Part of a small language model's weights.
Training: a variant of SOAP for these matrices, 3030 steps.
Each number is 128 + 32 x the weight over its row's rms, rounded and kept within 0 to 255. Layers, rows and columns count from 0. The size above them is the row's rms in percent of the matrix's.

# layer 9 attention query, 384x384, rms 0.11, rows 196-202, columns 0-95
size [ 90  96  96  91  89  95  89]
[[ 94 187 106 193 182 192 114 111 124 156 145 114 128  95  76 115 166  82 176  82 147 132 129 164 103 107 124 138 120 177 122 122 158 139 105 132 187  72 122 117 145 159 133 105  96 156 115 117 161 124  74 135 160  95 114 107 185 125  68  99 137 144 151 173 149 155 114 130 170 146 143 116 151 101 135 216  88 168 125 161 161 148  74 151 145 161 149 116 120 102 173  65 186 128 148 109]
 [107  82 134 118 148 123 115 206 159 204 118 192 128  74 134 102 134  84 178 153  82 128 135 196 145 144  93 140 104  86 105 138 141 140  96  94 136 157 143  97 150  97 130 121  87 130 108  90 155 144 131 148 138 163 106 135 112  90 143 127 157  74 144 138 106 138 151 125 148 178 130 117 145 156 152  67 185 160 156 125 125 146 109 111 124 126 155 112 185  85 116  85 175 142 109 166]
 [157 136 152 163 137 147 163 114 125 137 130 159 142 120 160 195 113  91 117 113 176  89 184  75 131 132 107 170 156 119 116  83  74 169 178 132 159 111 123  78 103 132 180 130 150  93 176 135 129  93 106 126 143  97  96 171 176 123 112  89  97 201 138 100  97 125 108  88 239 161 117 128 126 141  52 134 129 108 147 118 205 140  80 114 143 109 148 128 115 133 128 124 186 130  89 113]
 [103 113 170 128 116 161 129 102 110 139 115 173 143 119  97  97 148 117 170  51 130  81 132 171  95 139 136 174 134  77 114  77 138 138 161 121 149 150 145 138 133 124 130 120  68 122 111 160 142  71 135  64 150 120 171 133 126 168 128 100 144 102 104 149 112 164 109 160 142 105 119 132 155  98  77 113 108 132 112 155  93 151 144 177 183 138 154 125  74 186 181 177 129 143 120 133]
 [146 123  75 171  90 158 123 118 123 100 116 190 151 111 121 185 130 120 145 184 130  89  48 145 101 141 148 192  99 176 137  82  72 134 146  95 118 164 129 132  59 123 141 132 158  85 105 170 122 131 102 142 105 135  96 170 124  94 124 121 162 100 105  96 103  93 135 166 196  94 163 123 151 129 128 152  98 137  91 108 181 127 169  74 166  83 139 121 108 129 175 142 152 124 152 138]
 [151  75 130 148 147  99 133 109 110 110 123   9 149 112 154 190 111  90 110 121  87 141 163 192 195 138 121 167 142 130 145 213 178 120 152 137 123  91 125  79 130 174 174 159 123  92 144 138 124 100 122 193 165 114 155 105 104 164 149 153 113 124 117  86 107 134 151 128 128 100  75 117  86 125 125 160 118 153 136 113 144 139 172 187 127 146 134  50 162 117 156 152 134 105  88 148]
 [208 106 106 180 133  94 204 177 117 125  64 112 106  96 137 114 101  70 140 185 143 122 119 137 104  98 182 114 162  89 156 121 131  75  89 132 146 142  96  77 121 113 166 101  71  75 164 170 155 141 154 146 104 133 188  89 107 135 134 155 105 156 160 132 142 166  95 118  98 101 152 127 171 150  24  89 108 128 121 170 165 146 176 125 102 209 153 184 137 118  78 133 164  89 186 207]]
# layer 9 attention key, 384x384, rms 0.114, rows 196-202, columns 0-95
size [ 90  99  91  89  91  90  90]
[[107  94  51 121 114 115 118  84 130 110 162 195 115 110 114 105 151 115 130 107  84 116 145 129 128 170 153 153  40 156 138 111 156  67 104 159 152  98 126 177 179 165 154 153 165 148 205 110 139 164 131 131 144 126 112 186 146 127 144 108 106  67 116  91  78 130 101 166 145 116 105 184 158  88  97 144 107  81 162 150  91  84 102 110 195 155 129 134 141  83 116 137 156 131  93 132]
 [ 29 145 147 124 156 144 122 126 124 116  88 153 145 100 130  92 115  83 166 136  83 126 139 186 136 194 130 136 113 129 145 102 105 109 156 109 113 175 120  98 132  99 127 128 109 130  79 114 138 121 110 117 100 155 117 143  97  98 143 145 138 110 104 148  87 141 153  96  86 214 128  84 166 176 107  66 152 138 148 117 101 162 154 150 139 107  89  89 144 128  32 112  59 104 169 122]
 [107 112 154 126  91 109 113 150 161 138  64 149 133 180 187 153 204 155  80 136 121 139 123 129 115 113 157 156 105  75  99 130 146 131 143 143 152 135 125  77  95 155 161 155 130 173 125 141 164 100 166 170 137 137 168 160 139 126 145  81 147 142  80 109 123 163 125 142 150 139 187  68 168 186 128  63 107 114 120 185 118 175 113 159 219  61 149 116 171  68 148 100 115 132 129 109]
 [ 94  63 107 159 146 151 159 122 122 123 128 178 111  94 148  59 151 201 165  80 137 148 139 221  95 153 138 161 106 143 119 147 186 171 128 135 107 115  83 105 138 154 158 121  82 145 109 137 149 120 170  74 112 117 144 147 133 153 132 128 113 114  70 130 106  87 154 159 158  95  83 149 156 114  83 108 172  96 105 163 128  83 181  95 153 128 147 161 129 154 169 132 127 158 155 132]
 [123 160  68 115  92 130  82 116 104 124 117 135 119  96 112 136 122 120 140 162 111 145  91 186  76 117 143 167 182 129 117  67 126 116 129 121 142 184  72 170 130 131 137 101 103 170 113 153 145 144  75 126 144 120 100 170 130  33  95 111 170 148  88 182 185 102 155 128 177  87 136 134 203 149 119  79 122  81 127 132 102 147 140  66 114 131 157 129 133 133 118 136 178 142 111  47]
 [ 74 127 121 153 101 137 187 159 102 164 139  90 128 146 118 136 132 139 179 143 132 143 113 156 143 145 153 125 118 125 170 103 120  94 111 147 121 120 120 108  64 166 138 105 116 126  96 120  96  93  73 140 149 129 104 146 186 108  77 173 164 182 155 132 107 136 137 136  96 147  69 117 171 168 137 160 174 130 108 102 138 156 174 145 138 190  87  85 150 161  86  75 102  72 113 126]
 [160 143 184 175 153  89 130 146 187 185 151 136 103  75 152 121 166  84 155 130 138  47  77 137 160 116 129 131 167 115 195 169 106 125 100 152 180 121 107 116 109  89 167 148 100 135 165 163 159 141 174  97 136 114 125 132 127  87  55 150  97 101  97 201 110 126 104 110 136  76 121 135 119 109 139 119 109 134 106  69  73  93 124 118 110 133  75 192 112 121 148 139 154  84 121 146]]